From a checkpoint of a small transformer trained on Wikipedia: RMSNorm before each block.
Each number is 128 + 32 x the weight over its row's rms, rounded and kept within 0 to 255. Layers, rows and columns count from 0. The size above them is the row's rms in percent of the matrix's.

# layer 7 MLP down (transposed), 2560x512, rms 0.0822, rows 14-31, columns 256-383
size [101 106 102  97  95  97  99  98 107 100 102 100 104  99 100  93 100  95]
[[115 114 116 116 164 122  98 146  99 147 143 164  94 107  72 101 110 144 126 142 114 180 113 157 112 159 146 175  71 111  98 125 133 104 157 166 162 174  86 104 128 124 122 113 141 110 104 139 121 140  91  69 113 123 105  83  85  95 136 109 124  74 107  63 127  81  73 134 115 102 153  97 148  89 154 120 144 157 130  99 108 128  82 156 136 126 137 122 101 132  94 112 133 113 103  84 107  95 154 157 161 150 130  80 108 108 164 137 115 111 127 135 157 159 121 160  22 143  98 200 134 150  55 131 158 130 105 183]
 [121 130 109 128 109 142 163 175 162 105 108 131 113 145  96 128 121 105 112 114 167  88 113 148 128 113 113 141 118 113 194 130 194 174 128  85 160 149 131 170 143 102 136 146 110 136 132  81 126 107 137 147 134 134 150 151 152 110 189 200 149 138 160  92  80  94 105 128 104 109  47  71  99  86 110 142 147 139 107 104  99 169 156 128 138 134 144 117 144 122  72 110 122 118  94  89 182 149 158 146 118 158 147 104 120  60 137 153 110  88  93  90 109  82  80 102 128 142 130 130  87  71 170 142 148 156 137  54]
 [147 131 129 165 162 123 152 154 172 141 132 142 148 136 193  52 116 147 101  89 161 181 118 120 150 144 122 163  94 186  77 160 112 176 134 109 121 168 156 126 206 110 139 152 117 144 155 141 100 119  64 180 147  93  75  95 139 150 107 118 120 103 157 124 122 160 160 106 137  95 159 143  86 144  74 137  89  98 121 156 139 129 210  94  97 103 133 157 149 158 101 128 163 156 125 132  84  78 145 126 114 130  50  93 164 185 134 183 165  79  95 140 105 131 115 135 159 129  88 164  96 101 139 209 154  91 167 149]
 [125 140 179 116 101 144 151 110 157 133 206 163 107 128 193 124 132 118 142 139 125 109 120 130 135 124 152 147 114 180  79 134 193 106 189 138 130  91 118 139 104 154 103  96 164 136 165  99 122 128 165 165 132 117 155  55 129 137 160 106 189  77 135 134 111  96 117 143 120 160  77 121 122 165 100 122 201 142 113 138 151 114  94  82  98 112  94 124 133  86 158 113  81 181 146 178  77 111  73 158 143 117  95  92 175 169 127  86 134 135 104 101 148 117 140 110 101  89 168 150  92 141 150 145 152 124 191 132]
 [135 125  75 106 139 184 109 117 162 124 127 141 119  72 164 150 143 138 139 147 149 103 121 126 131 131  47 142 197 157 143 126  77  99 147  54 110 117 113 126 148  83 144 138  99 152 135 121 169 153 108 165 136 123 160 153 114 155 111  96 131 122 143 139 150 145  65 100 134 114 153 142 146 163 172 178 131 158 126 152 141  93 145 188 146 160 120 144 154 123 164  93 130 110 132 130 142 145  94 132 165 141  95 142 147 133 137 125 117 168 149 148 200  90 127 147 175 132 154  81  94  93 126 126 114 134 101 129]
 [106 138  64 155 141 105 164  57  96 147 105 137 160 128 132 122  87 149  98  99  80 179 102 166 153 110 101 116 130 182 154  50 116 119 127 176 123  90 104 108 167 156 187 122 138  94 127 154  83 158 156 171  96 114 131 141  91 166 135 223 123  71 152 106 174 113 137 135 165 129 162 136 185  98 171 104 142 117 124 127 146 123 146 109  79 110 142  93 141 142 184  22 138 125  91 124 116 129  73 114 124 159 101 138 133 145 120 109 146 115 124 114 126 173 120 180 145 132 113 200 146 172 137 115 108 164 130 120]
 [107 109  79 140 153 122 134 104 113 123 129 108 165  66 106 143 116 127 123 134 175 113 119 135 126 151  72 131 118 118  66 126 134 160 107 131 117 148 152 127 141  76 134 107 128 110 126 145 125 118 148  90 124 177 127 168 137 137 129 154 129 131 151 173 139 140 135 123 139  73 123 114  92 112 145  97  95 159 119 140 163 182 110 121 129 182 124 156 121 152 119 123  76 135 125 110 116 140 213 115 213 111 132 125 168 126  88 129 189 129 124 155 129 141  91 103  73 170  54 110 132  69 153 168 118 130  84 159]
 [139 124 136 186 113  82 134 145 200 158 110 185 153 110 145 125  96 171 139 131 117 145 154  87  62  46 118 137 162 114 139 153 141 132 173 132 120 108 107 120 117 117 139 126 149 134  65  81 123 167 148 111 100 112 104 112 137 108 135 113 119 129 125 188 136 176 193 119 201 153 123 110  88 136  98 188 116 110 132 185 126 150 113 139 145 190  96  85 154 144 110 106 134 126 117 160 101 149 144 102 134 114 141 126 183 115  91 190 117 152 136 106 135 131 130  61 161  85 141 112 159 113 122 170 189 132 105 125]
 [208  68  51 155 135  93 164 128  90  84 130 166 112  96  84 177 137  85 152 163 142 166  90  85  95  80  90 143 151 154 166  90 141 113  90 128  94  97 101 133  90 121 170  34 123  95  71 170 163  97 106 162 144 167 127 109  94 150  74 100 105 121 147 118 133 115 133  98 118 158 106 161 140 178 111 121 123 142  99 164 118 155 106 154 170 105 110 124 119 125 147 135  70 172 142 181  84 168 123 130 142 100 177 104 148 117 133  64 107 114 147 118 120 111 142 142 148 153 106 106 139 122 143  92 115 103 124  74]
 [121 163 103 178 169 184 125 115  93 178 146  59 100 119  98 107 100  88 135 131 141 129  91  90 103 130  57  64 143 106 102 164 128 110 154  95 125 109  76 128 120  90 114  89 204 154  58 113  94 155 113 124 115 122 144 147 134 119 159 106  65 143 131 127 117 146  84 139  72 122 115 137 169 114 123  85  94 197  88 123 137  87 173 113 161 108 135 197  96 154 167 107 158 115 161 182 174 155 103 110 137  65 136 111 137 129  94 124 123 108 132 179 180  74 144 110 170 105 141 181  97 143 190 122 142 138 108 167]
 [ 93 159  95  90 172 144 101 167 109  83  77 136 133 125  83  83 102 129  56 139 137 164 122 130 142  71 131 136 173 150 114 148 127  82 123 170 163  76 147 131 130 105  66 133 156 114 125 123 147 163  56 140 150 136 102 148 115 172 177 117  98 114 133 137 129 113 120 144  75  98 129 122  93 158 100 139 128 101 130 171 127  75 126 174 105 122 103 112 104 106 113 125 137 125 145 126 171 130 128 144 195 180 188 138 149 176 100  62 151 101 159 108 163 116 134 110  62 108  87 163 119 128 127 116 113 111  53 113]
 [118 145 136 107  93  62 159 129 129 142 186 116  68 125 126 109 177 106 139 107 127 115 104 162 182 107 113 152 138 115 143  78  75 154 182  74  68 130 128 141 144 130 133 153  64 168 124 117 119  74 143  92 162 141 117 160 150 115  72  48 168 147 129 132 126 132 146 183 123  86 168 114  94 141  81 120 107 153 131  81  82 128  99 125 186 130  76  51  79 130  73 187 174 141  87  96 147  85 165 101  98  79 139 140 167 151 123 181 144 164 128 192 232 145  91  89 108  99 156 112  56 100 123 119 105 102 121 101]
 [156  77 126 123 153 189  91  94 128 120 126  65 113 128  49 160  82 142 134 178 140  76 122 116 179 105 113 107 116 104  92 183 121 101 101  88 114 148 199 145 118 139 150 163 136 117 136 115 126 166 177 178 159 172 150 142 164  98 122 151  45 136 145  75 143 148 122  58  69 186 121 107 115  93 196  44  92 140 146 126 157 130 135 152 109 188 108 144 175 159 133 214  94  94 140 123 132 125 131  55 171 150 141 102 131 136 158 161 128  78 112 149 156 130  99 115 100 172 101 106 109 144 152 137 113 159 115 169]
 [131 160 137 108 115 111 160 149 145 148 101 120  88 122  78 170  78 183 165  84 146  80 161 144 116 122 125 119 134  89 130 118 141  92 120 149 125 105 204  84 149 157 152 114 167 125 150 128 148  87 160 107 192 126 156 187 117 142 115 131 157 140  43  49 153 153 132 116 154 123 108 106 175 169 107 129  90 137  59 106  82 118 138 103 173 107  99 130 149 117 113 135 106  99 110 114 174  85  87  75 137 186 132 148 121 190  79  50 120 115  88 131  97 192 119 140 131 111 142 179 162 162  97 168 103  50 144 154]
 [ 92 132 117 124  98 166 139  20 161 140  97 150 164 111  97 152  42 144 113 146 117 150 172 145  94 148 109 137 200 151 176 120 149  50 141 130 124 107 127 131 110 152 132  90  95  79 123 107 116  70 131 198 150  91 110 168 113 105 143 103 147 194 149  51 126 107  97 101 154 131 176 117 164  65 146 118 164 146 101 100 176 105 157 126  99  97  72 127 178 175 189 162  94 150 124 118 144 168 196 177 123  92 148 103 188 119 151 161 137  80 149 144 112  93 143 100 138 137  53 150 127 162 169 120  99 130  85 178]
 [ 95 120 134 170 140 124 150 121 152 179 107 183 122 135 104 108  79  78 123 165 139 138  78 120 112  94 110 116 159 129 131 102 180 139 131 131 114 118 130 141 127 153 113  85  98 114 139 104 141 127 149 132 106 107 104 139 135 129 148 107  99  93 100 109 118 139 129  41 168 115 124 131 137 119 109  98 127 136 174 151  55 147 163 116 134 118  83  71 136 130 106 132 137 112 143 156 135 180 201 182 123 139  83 124 182 122  86 128 112  80  88 197 124 120 146 145 136  93  97 108  87 113 158 165 146 134 145 153]
 [130  65 114 115 118 175 104 110 115 214 112  97  71 148 140 170  94 115  98  98 111 118 101 170  87 108 123 205 125 161 125 124 158 153 115 203 161 149  99 145  90 157 109 105 104 113 168 180 159 123 130 119 117 115 133 187  89  90 121 160 181 158 130 143 122 129 108 156 138 135 134 206 158 142 159 134 106 168 183 113 158 132  87  93 110  39 162 124  90 138 150 114 108 148  82 103 192 128  98 165 167 110 166 164 143 108 157 164 185 145 136 155  81  62 114 102 137 154  99 103 123 189 189 141 134 105 107 124]
 [129 163 117 101 107 221  89 108 153 114 109 118 115 152  92 153  99 116 125 152 138 135 142  99 149 144  99  81 149 133  98  94 138 124 116  95 164 202 144 168 106 132 201 130 100 123 112  82 189 125 128 117 107 104  87 120 157 119 164 113 131 139 145 143 113 147  80 163 123 100 145 123  82 146 156  82 151 141 121 110 136  72 191 151 174  36  93  92 158 142 176  96 122 129 119 121 166  90 113 164 125 163 169 123  82 144 132 150 112 120  84 149 126 144 103 143 154 132 201 119 146  82 131 126  91 107 131  90]]
# layer 7 MLP gate, 2560x512, rms 0.0685, rows 15-32, columns 256-383
size [102 103  97  93 110  97 102 100  98 101  96  97 100  98 100  98 100  99]
[[144 113  76 135 129 148 135  89 153 166 182  95  93  48 166 157 134 155  78 159 104 147 109 138 152 124 163 130 151 132 110 151 127  93  73 127 135  84 133 103 117 112 120 169 137  43 136 108 154 169 114 140  95 124 127  97  58 141 110  96  98 149 152 119 101 137 156 141 163  53 165 147  68 106 121 125 168 105 112 210 152 136 117  95 113 164 113 128 120 101 152 148 167  89 165 137 122 166 150 143 146 105 108 127 153 147 139  92 142 177 130 136  76 122 153  93 120 195 102 100 182 186  76 112 150  91 125 107]
 [108  72 170 113  52 181 105 161 160 140 112 134  99 112  77  78 120 130  80 137 114 105 116 151 110  61 144 125 137 111  89  98 111 115 109 151 111  95 235 135 152  56 168 161  87 139 126 143 134 144 134 209 145  81  90 187 162 149  86 138 173 120 174 110 187 189 126  92 101  88 150 110 110 139 124 151 102 133 139 114  92 135 115 134 162  86 113 100 145 118 114  95 102 146 125 159  76 131 105  97 105  46 112 159 167 127 134 149  74 142 123 124 113 172 121  79 113 128 160 193  60 162 119 134 123  91 104 115]
 [124  61 170 104 162  97 109 120 126  75 109 151 105 147 103 150 140 113 112 137 162 140 145  78 160 185 157 111 116 172 156 130 181 133 136 123 137  94 149 116 103 149 138 129 171 189  96 150 141 156 160 187 149 190 164 128  58 138 160 127 115 172 151 129 133  94 114 108  87 113  71 169 134 172 153 172 143 123 105 130 100 105 129  77  93 132 212 109 110 104 166 138 130  77 153 103 167 134  97 154 141 122 152 141 102 111 129 119 140 113 146  83  84 134 176 148  98 143 172 119 193 171  97  76 163 107 103 178]
 [ 92  93  91 156  87 116 139 103 137 139 154 100  78 208  99 121  54  41 132 152  99 123 108 172 141 147 168 155 134 160  89 107 150 145 111 104 125 116 150 117 133 165 116 144 150 140 164  96 150  83 139 148 149 167 127 115 131  85 119 191 155 125 137  84 148 156 208  89 117 166 149 149 139 123 108 111 120 159 132 127 112 174  88  21 193 114 168  50 138 107 105 119  97 175 113 116 106 105  68 151  54 163 163 142 151 174 119 115 131 126 119 119 127 127 132 155 102 155  81 200 107 118 126 138 109 162 149  71]
 [164 106 101 135 120 189 192 180 190 115 106  92  95  91 126 156 129 112 161  92 149 162  44 102 165 150 181 123 118  79 125 115 114 126  93 146  72 122 163 171 139 121 120 139 133 148 128 123 123 163 173  37 154 137 106 161 175  89 120 119 140 151 119 126 114 152  51 108 101 125 105  82 139 106 121 100 158 109 130  98 189 183 152 165  94 145 129 166 140 120 108 100 158 122  91 148 186 132 150  82 162  89 154 145 134 105  88 153  74 161 173 125 212 129 138  66  91 101 177 122 140 161  56 142 136 110  94  95]
 [122  95  49 122  87 103 138  99 127 117 178 133 223 214  96 154 168 112 107 110 125  94 101 136 112  97 164 133 162  75 183 134 152 168 150 112 100 120 180 145 129 120 147  99 137  71 172 116 133  92 101 127 154 203 131 149 125 103 117 190 140 169 113 134 144 149 164 195 109 129 160 193 155 137 165 132 108 118 141 115 165 143 156  95  87 151 153  70 168 137 117 201  66 152 124 152 139 134 136 122 121 137  88 122 145 119 144  97  80  89 123 162  91 123 108 124 125 114 144 179 127 122 149 201  81 109 140 154]
 [131  95 137 173 169 154 148 101 141 109 132 134 130 109 143  28 130 137 125  83  92  98  97 115 119 100  89 103 166 133 132 149 138 144 186  97  74 142 109 136 124 148 142 121 140 152 178 120  97 152 102 110  78 123 166 150 147 146 156 110  95 119 132 136  81 145 126 162 175 184 126 100 190 139 140 145 141  82 126 193  54 138 102 148 100 137 117 110 150 152 149 153 131 127 113 153 138 129 118 163 141 138  97 153 162 122 147 131 129 111  89 103 141  63  77 169 149 128 157  77 170 153  29 126 164 153 132 150]
 [119 129 150 124 129 104 122 120 145 144 203 123 180 131 123 156 135 135 118 174  81 194 149 129 128 108  88  98 150 137 101 164  82  82  97 161 179 137  96 101 104 135 195 170 112 113 129  89  78 197 104 187 188 196  97 139  89 175 126 132 123  80 151  83 110  77 132 189 188 139 193 116 207 122 157 169 149 155 159 103 111 169  99 110  64 144 121 118 162 160 135  64 146 128 125 133 110 157 157 103 134 100  95 141 156 198 167  97 117 142  97 149  98 121 109 122 112 158 137 162 116 163 176 137 141 152 138 148]
 [108 189  67 107 113  94 153  91 136 189 116  63 141 176 126 108 221  50 133  59  78 125  83 135 159 193  64 129 146 111 154 147 113 128 118 147 140 116  88 143 151 140 110 146 145 134 124 121  95 111 134 102 113 138 168 130  86 121 123 117 124 146 170  96 160  98 142  99 153 121 125 103 119  70 161 186 145 145 153 115  99 101  86 182 117 132  73 226 123 159 108 108 140 148 187 160 108 145 140 133 151 138  98 129 115 140  86 129 200  92 108 141 107 172 158 103 176 136 125  51 155 110 161 144  91  97 155 198]
 [137 134  85 106  85 121 100  93  98 114 125 161  95 120 102 207  84 162 114 115 128 145 183 179  95 146 154 155 111 173 117 171 127 135  70  86 106 164 154 138  99 161 105 157  89 131 112 147 185 133  42  64 145 110 155 104 105  72 147 124 150  84 115 161 136 121 102 112 114 127 131 220 188 139  65 153 130 170 146 158 103 107 129 189  92 172 119 186  80 129  79 158 105  93 118 137 106 179 111 151 101 110 182  87 155 127  98 127 155 114 120  99 129 105 102 118  59 155 178 113 125  91  97 143  95 106 152  66]
 [135  76 184  49 154 121 129 125 185 104 146 184 150 137 115  94 156 161  83 124 152 128 117 125  75 119 133 136 121 151 137  93 107 168 114 117 120  57 104  92 107 114 150  73 140 143 100 115 129 159 115 177  99 110 107 119 138 198 159 120 136 130 142 135 169 139 112 121  94 174 134 117 173 183 135 136 154 102 125 146  96 117 111 103 141 101 129  63 201 122 113  95 141 144 178 146 146 118 160 206  86 150  92 155 144 125 113 164 131  81 103 120 141 153 126  73 106 135 143 107 128 158 139 113 161 115 108 140]
 [110  58 112 168 114  90 157 164 199 143 100  82 154 122  64 138 118 115  92 148 111 162 133  55 112 115 157 110 147  74 133 154 121 156 115  73  81 192 103 130  99 115 134 148 127  74 137 160 168 121 161 134 128 156 106 113  98  91 113 129 141 151  97 168 135 102 141 110  22 168 159 119 152 162 135 120 113 133 151 130 159  99 129 168 150 180 139  79 166 211 145 167 153 150 134 110 175 106 127 149 194 150 180 128 196 125 109 122 126 102 128 138 131 122  83 173 109 129 110 131  96 145 126 124 126 137 168 120]
 [141 155 154 123  69 102 174 105 163  80 129 101 106  99  76 168 104 175 158 130 141 161 183 121 125 107 133 120 138 157 114  89 109  64 142 143 144  89 179 142 153 155  74 162 203 122 112 120 151 137 115 109 167 117 201 115  65 100 117 168 179 141 141 115 117 152 155 110 166  77 157 101  85 128 114 168 128 168 176 117  87 154 182 137 114  86 121 139 158  98 133 129 118 114  91 123 115  67  80 109 119 181 110 144 135 131  61 129 165 101 111 147 175 113 114  98  97 138 137 133 117 194 114 170 177  75 121 168]
 [ 77  91  99 112 115 119 100 143 124 118 147  75  93 149 141 121  84 180 111  59 182 120 173  78  80 218 151 133 152 168 166 142 117 142  75  72  67 104 117 148 136  99 115 128 161 168 113 154  71 140 138 130 112 155 132 135 134 104 160 100 127  92 117 134 144 115 125 117 100 125  71 133 140 166 108 122  77 144 149 135  60 131 121 147  68  99 143 199 122 183 138 163  91 132 146  97 143 178 150  74 101  93  84 119 136  68 113 128 130 132 155 180 120 138  64  76 149  78 154 132 178 159 121 146 107 127 129 136]
 [138 138 131  58 125 143 108  45  93 144  87 161 142 119 113 135 129 109 181 160 154  63 183 129 140 149 120 116 133 157 152 173 224 109  96 142 125 137 102 132 155 116 147 130  88 155  89 147 117 140  93 156 113 137 150 113 144 125 157 159  61 142  92  87 110  75 134  77  98  94 139 123  84 103 164 162 161  98 106 135 164 172 112 117 127  88 142 121 126  77 169 119  98 104 118 147 190 174 111 101 129 112 110 153 134 143  82  63  95 150 129 147  96 138 139 152 146  74 148 152 118 147  78 117 139 129 101 105]
 [ 54 116 198 149 131 150  59 120 160 133 113  82 157 107 163 129 113 126  70 134  80  68  99  70 156  91 128 140 155 205 137  70 132 176 140 141 153  94 127 104 164  96 114  81 168 165 142 124 174 102 148 143 108 137 142 136 144 117 120 159  18 105 150 105 162  28  99 154 100 153 124 155  92 148  97 151 119 100 134 133 105 116 129 143 137 122 122 114  97 165 156 102 122 115  75 131  99 172 150 125 179 123  67 148 109  93 109 158 104 108 150 165  39  80 151 171  86 119  86 123 139 123 117 123  83 111  91 162]
 [163  90 170 112 130 118 110 113 152  77 129 140  82 103  88 147 140 165  35 125 141 156 147 144 149 111  84 161 143 125 146  72 108 103 130 112 107 115 113 132  94 203 134 183 128 123 106 163 155 121 145 171  38 143  89  79 140 122 113 128 142  66 177 112 123 181 132 130 123 173 131 119 189 122 133 159 189 174 127 146 118 166 129 129 115  81 159 132 152 129 152 147 130 160 164 106 146 134 149 143 143 138 103 114 153 126 117 146 200 132 145 122 107 134 121 126 120 134 147 123 152 134 145  98 129 142 140 121]
 [110 127 166 182 129 162 178 130 124 108  80 119  75  82 138 146  84 100 111 119 126 116 168  98 122 137  99  89 170  88 118 155 140 136 121 131 112 139 100 164 151 135 145 144 102 166 142 162 189 131 143 103 158  96  99 129  73  94  78 114 125 129  96 129 153 105  55 171 110 116 113 120 126 158 100 110 123 140 130 110 162 149 120 132 155 161 128 156 194 163 129 176 135 141 149 136 218 110  39 149 113 166 177 112 105 193  79 125 177  79 118 104 151 175 166 114 108 139 144 107 152 115 130 148 113 129 106 164]]
# layer 7 MLP up, 2560x512, rms 0.07, rows 15-32, columns 256-383
size [106 101  98  96 105  97 103 101 100 100  96  99  98  97  97 100 100  98]
[[108 125 105 148 180 188 132 123 128 146 126 122  90  92 154  65 120 165 124  98 113 114 120 113 110 175 116 102 158 121  89 128 136 107 163 134 135 141 153  99 115 130 124 107  94 134 113 207 133 108 103 149 144 137 146 152  37  42 132 121  93 129 111  97 107 150 117 159 160 168  61  82 111 115 147 145 127 100 186 194 156  76  79 131 155 133  67 170 155  95 145 153 124 120 209 110 130 169 133 156  78 105 102 135  93 150 182 147 134 125 165  70  72  92 146 131 146 175 136 128 175 156 161 170 190 155 117  92]
 [143  80 132 172  77 149  88 195 115 146 111 126 135 120 132 120 137 176 118 117 115 146 174 168 151 107 153  98 118 134  93 102 154 154 113 187  91 140 106 112 159  81 205 116 139 160 193 127 169 129 103 162 115 130 129 125 136 111 122 123  99 130 170 196 121 110 141 162 108  68 164 181  97  79 113 114  84 116 187  93 134 169 108 147 114 101  52 156  64 145 118 108 128 140 141 139  89 162 117 144  97 130 149  91 195 183 134  62 126  74 133 105 102 154 104 158 215 141 108 212 120 148 141 172 197  72 130 100]
 [ 98 170 118 110 137 132 177 122 173 122 109 219 115 146  81 168 108 127  91 145  90 100 149 137 157 135  73 161  99 157 143 139 111 149 124 139  68 132 132 123 150 121 151 122 137  63 141 165 101 156 132 140 161 141 182  88 173 141 176 107 121  73 133 156 122 103 106 126 131 143  48 130 155 160 126  76 144 211  64 113 133  93 123 145  77 111  78 146 151  79 121  49 134 117 125 184 133 103 109 106 151  87 117  54 122 121 152  93 161 114 219 149 100 146 124 131  93 149 145 113 170 110 120 144  82  85 108  60]
 [156 124 185  84 141  59 116  94 145 146 132 101 170 117 108  91 155 112 122 159  73 122 169 101  98 113 170  64 111  92 111 153 124 100 149 113  90 110 120  99 129  99 119 138 125 144  95 158 187 135 139 146 133  61 145 113  89  74 203 147 110 107 116 165 119 114 109  98 103  84 188  41  96 123 163 159 134 106 154 187 124 148 163 140  98 119 102 110 104  78 112 119 101 105 130 102 130 123 138 100 120 148  92  75 136 143 198 131 120 117  47 110 142 165 112 168 164  64 170 112 100 140 136 140 142 121 156 136]
 [ 80  69 134 172 123  95 126 142 138 164 173 161 135 175 175 127  84 101 100 144 174 151  96 117  77 202 135  82 120  54 138 117 129 169  97 171 146 171 144 183 113  75  99 151 132 187 173 146 144  87 131 103 184 161 121 121 142  97 119 165 105 101 114 112 113 111  93 116  79 105 123 135 124 106 140 126 124 108 130 112 184 128 177  94 170 146 169 130 127 167 137 142  94 102 150 110 142 106 141 143 180 151 163 119 138 138 149 135 145 104 178 139 167  78 158 140 113 146 123 128 112  98  78 118 178  98 174 106]
 [ 97 133 136  93 134 149 190 116 131 111 209 174 137  91 164 122 154  81 180  79 111 128 111  59  87 158 133  69 106 131 147 144 108 106 128 158 114 107 117  90 183  98 144 134 124 168 152 174 124  81  93 128 163 154 115 137 120 151 156 150 107 105 134  96 184 158 143 162  87  68  92 105 133 112 143 146 108 190 128 110  86 137 130 153 126 133 118 166 119 134  54 124 105 104 109 109  72 156 185 133 135  96 155 144 154 166 118 114  96 138 140 166  93 118 187  89  62 120 101 168 134 110 125 162 200  99 123  95]
 [123  61 111  89  81  91  82  46 135 110 123 100 125  66 143 148  95 161 110 118 130 168 177 117 193 156  47 121  78 135 147 128 133 174 134 122  76 153 139 148  85 167 138 156 142 116 123 118 150 117 105 134 126 141 136 174 190 116 134 142 127  90 151 159 112 134 139 101 163 135 112 121 174 137  73 155 127 129 165 129 115 139  99  92 143 135  96 103 117 178 128 131 158 140 105 110  87 110  44  87 144 100 128 160 160 123  64  78 154 161 162 131 123 122 126  48 126 101 161 129  96  61 154 158 145  46 101 204]
 [164 111 127 116 112  96 128 155 143 110 171 166 152 121 230 133 134 138 121 119 125  97 134 120 140  75 110 143 127 119  91 182  93  87 107  93 123 165 127 127 196  96 114  91 121 129 129 199 145  93 163  69 194 141 162 125 157 175  79 186  90 124 165  77 103 126 177 103 148 103 130 195 112 131  84 168 124 119 132 165 166 124 159  75 182  83 142 100 166  94 146  96  70 152 172 128 151 131 115  90 160 119 146  67 134 163 114  43  89 115 163  91 145  89 142 146 144 130 135 153  34  90  88 109 129  92 166 119]
 [126 150 151 149 144 113 167 172 141 110 162  89 175 161 192 108 113 141 100 100  88 126 127 183 112 132 157  36 143  80  76 136 168  98 137  92  72 161 122 191 100 122 112 133 142 127 140 109 117 187 116 158 142 105 106 125 124  86 124  99 109 188  90 141 171 154 147 166 147 145 138 106 158 112 147 104 153 163 137 137 137 124 112  74 129  77 150 136  81 136 182 122 134 161 126 141 128 155 153 134 115 160 143 113 117 107 122  83 128 110 155 135 157 109  71 143 105 107  65 110  88 183 153 102 141 113 134 174]
 [155 147  98 146 150 161 103 164 136  84 151 108 177 120 145 158 119 149 151  83  97 108 117 126  97 162 106 149 151 125 115 155 146 133 202 224 125  39 142 139  86 109 108  97  95 126  57 161 108 158 124 161 121 112 174 192 142 131 152 116 150 133 154  46 121 166  75 156 135 168 125 106 114 171 106 159 131 113 118 141 141  72  89 135  92 145 125 151  81 138 123 147 143 165 147 145 132 119 138 117 156  48 199 110  78 129 129 140 110 172 146  69 105 192 146 127 154 153 165 178 168 126 124  74 122  79 110 175]
 [100 134 109 155 143 157 198 119 132 126  78 161 100 174  71 112  99 145 130 108  81 129 162 126  77  94 182 103 110 181 165 181  92 146 129  70  73 197 133 124 105 141 117 109 108 122 176 137  67 114 155 152  97 186 152 119 178 104 137 133  91 146 155 130 104  88 124 168 131 168 128 164  69 134 133 205 133 135 154 161 133  63 192 135 144 105 122 148 191  37 133 125 117 122 118 137 123 128 138 104 164 158 137 107 106  43 156 141 133 108 139 214 124 143 107 124 113 178 125 104 139 151  87 105 180  51 181  70]
 [ 74 177 169 162 101 144 114 154 129 178 107 135 138  95 144  96  94 129 147 127 110 122 130  91 158 128 200 148 128 128 152 144 131 133 154 142  95 144 133 108 138 134 121 105 158  98  90 140 140  86 170  84 150 213 167 108 129 112 100 138 144 107 130 100 107 139 110 104 130 127  89 166 145 135 113 105  93  99  87 153 158 106  88 112 101 113 149 104 139 122 150 127 182 127 150 121 133 100  50 221 155 119 114 143 151 108 112  94  98 128 119  90 121 156 171 155  95 188 114  84 118  99 100 185 165 114 103 150]
 [194 166 161 137  64 162 177 153 126 143 124 150 128 121 176 147 159 120 108  89 163 124 142 126 165 147  83 131 119  61 163  78 165 132 137 119 109 115  94 118 142 155 164 151  56 101 109  94 159 177 103 136  84 105 124 145 145 125 154 110  90 158 138  92  95  68 160 124 136 108 172 146  98  93 124 102 149 193  83 165 165 156 109 133 235 187 188 129 118 215  84 139 143  82 142  98 103  93 194 131 151 111 131 134  83 148 105 149 130 185 141 151 118 133 109 154 116  96 103 115 133 145 151  87  96 101 204 138]
 [100  99 152  84 142 140  99 115  86 111 169 102  65 142 177 164 130 120 172  91 189  74 190 145  14 127 134 160 172 114 157 161 103 124 176 128 119  86 177 122 167 161 123  91  93  93  97 145 133 125 109 166 137 128 149 204 137 193  90 101 119  76  80 130 145  52 194 147  68 160 157 137 155  98 216 148 122 133 120 105  57 142  92  80 114 151 111 107 115 194 128 131  87 111 135 163 115 108 168 109 137 101 135 112  92 100 123  89 166 112 133 113 154 129 115  88 144  97 108 192  84 115 152 109 122 124 142 151]
 [130  89 191 113  88 116  90 132  78 145 121 100 126  97 124  98 119 105  83 120 122  97  70  99 112 165 119  97  72 187  84 111 178 122  72 124  90  75  99 151 129 175 118 140 108 112 123  90 193 102 146 115 113 150 156 157 105 192 133  98 128 135 119 150 138 117  99 117  75 122 124 106 145 136 160 109 173 118 143  88 151 124 133 114 113 159 111 136 126 173 136  97 123 127 124 102 102 166 106 112 139 172  63 122 119 180  90 124 164  78  97 143 114  93 156 129  79  68 104 101  73  86 102 109 150 115 185  66]
 [141  96 110  91  89 163 116 170  68 117 124 163 131 161  67 168 158 104 131 113 181  86 166 181 135 129 130 107 112 104 115 153 196 147 132 133 142 127 137 164 144 174 187  97 140 151 157  59 153 150 152 116  89  99  69 114 214 118  94 165 126 112 114  99 126  71 137 177  82 156 146 150  92 100 108 134 141 201 147 159 101  98 151 176 121 103 187 149 163 117 133 148  86 181 160 145 192 152 147 171  77 158 110 129  65  93 148 185 111 152 120  99 128 139 141 127 197 133 103 126  97 141 107 128 107 153 104 132]
 [123 124 101 134 124  55 158 184 146 100  99  92 202 117  82 108  92 110 177 180 138  66  70 173  80 157 139 112 144 128 142 169 174 163 153 109 187  73  92 102 107 114 129 215  99 144 117 145 172 190  76 132 135  58  56 145  87 123 118 107  75 117 138 160 171 116 136 117 172  96  97 139 114 108  75  94 101  52 169 171 111 158 108  74 148 155 115 107 105 110 158 126 143 174 189 153 101 121 162 119  66 181 124  82 101 108 156 130 133 128  64 166 215 117 143 113 106 131 199 157 104 152 115 130  73 154 152 147]
 [115 107 144 136 107 178 133 192  99 116 113 131 103  90 131  68 126 155 137 162  93 107 132 133  43 192 143 108 163 118 125 130 100 149 184 157  55 108  86 136 201  68 124 126  76 158 145 117 165 156 117  92 123  69 146  97 132  66 109  57 146 111 121 125 105 133 136 151 117 102 126 163  81 178  72 152  94 106 107 113 106  69  89 140  75 166 145 180 130 137 145 130 105 179  88 140 175 119 129 184 101 166 181 134 149 156 166 125 144 126 173 139 163  98 161 129 123 166 173 143 121 137 123 139 165 125  72 150]]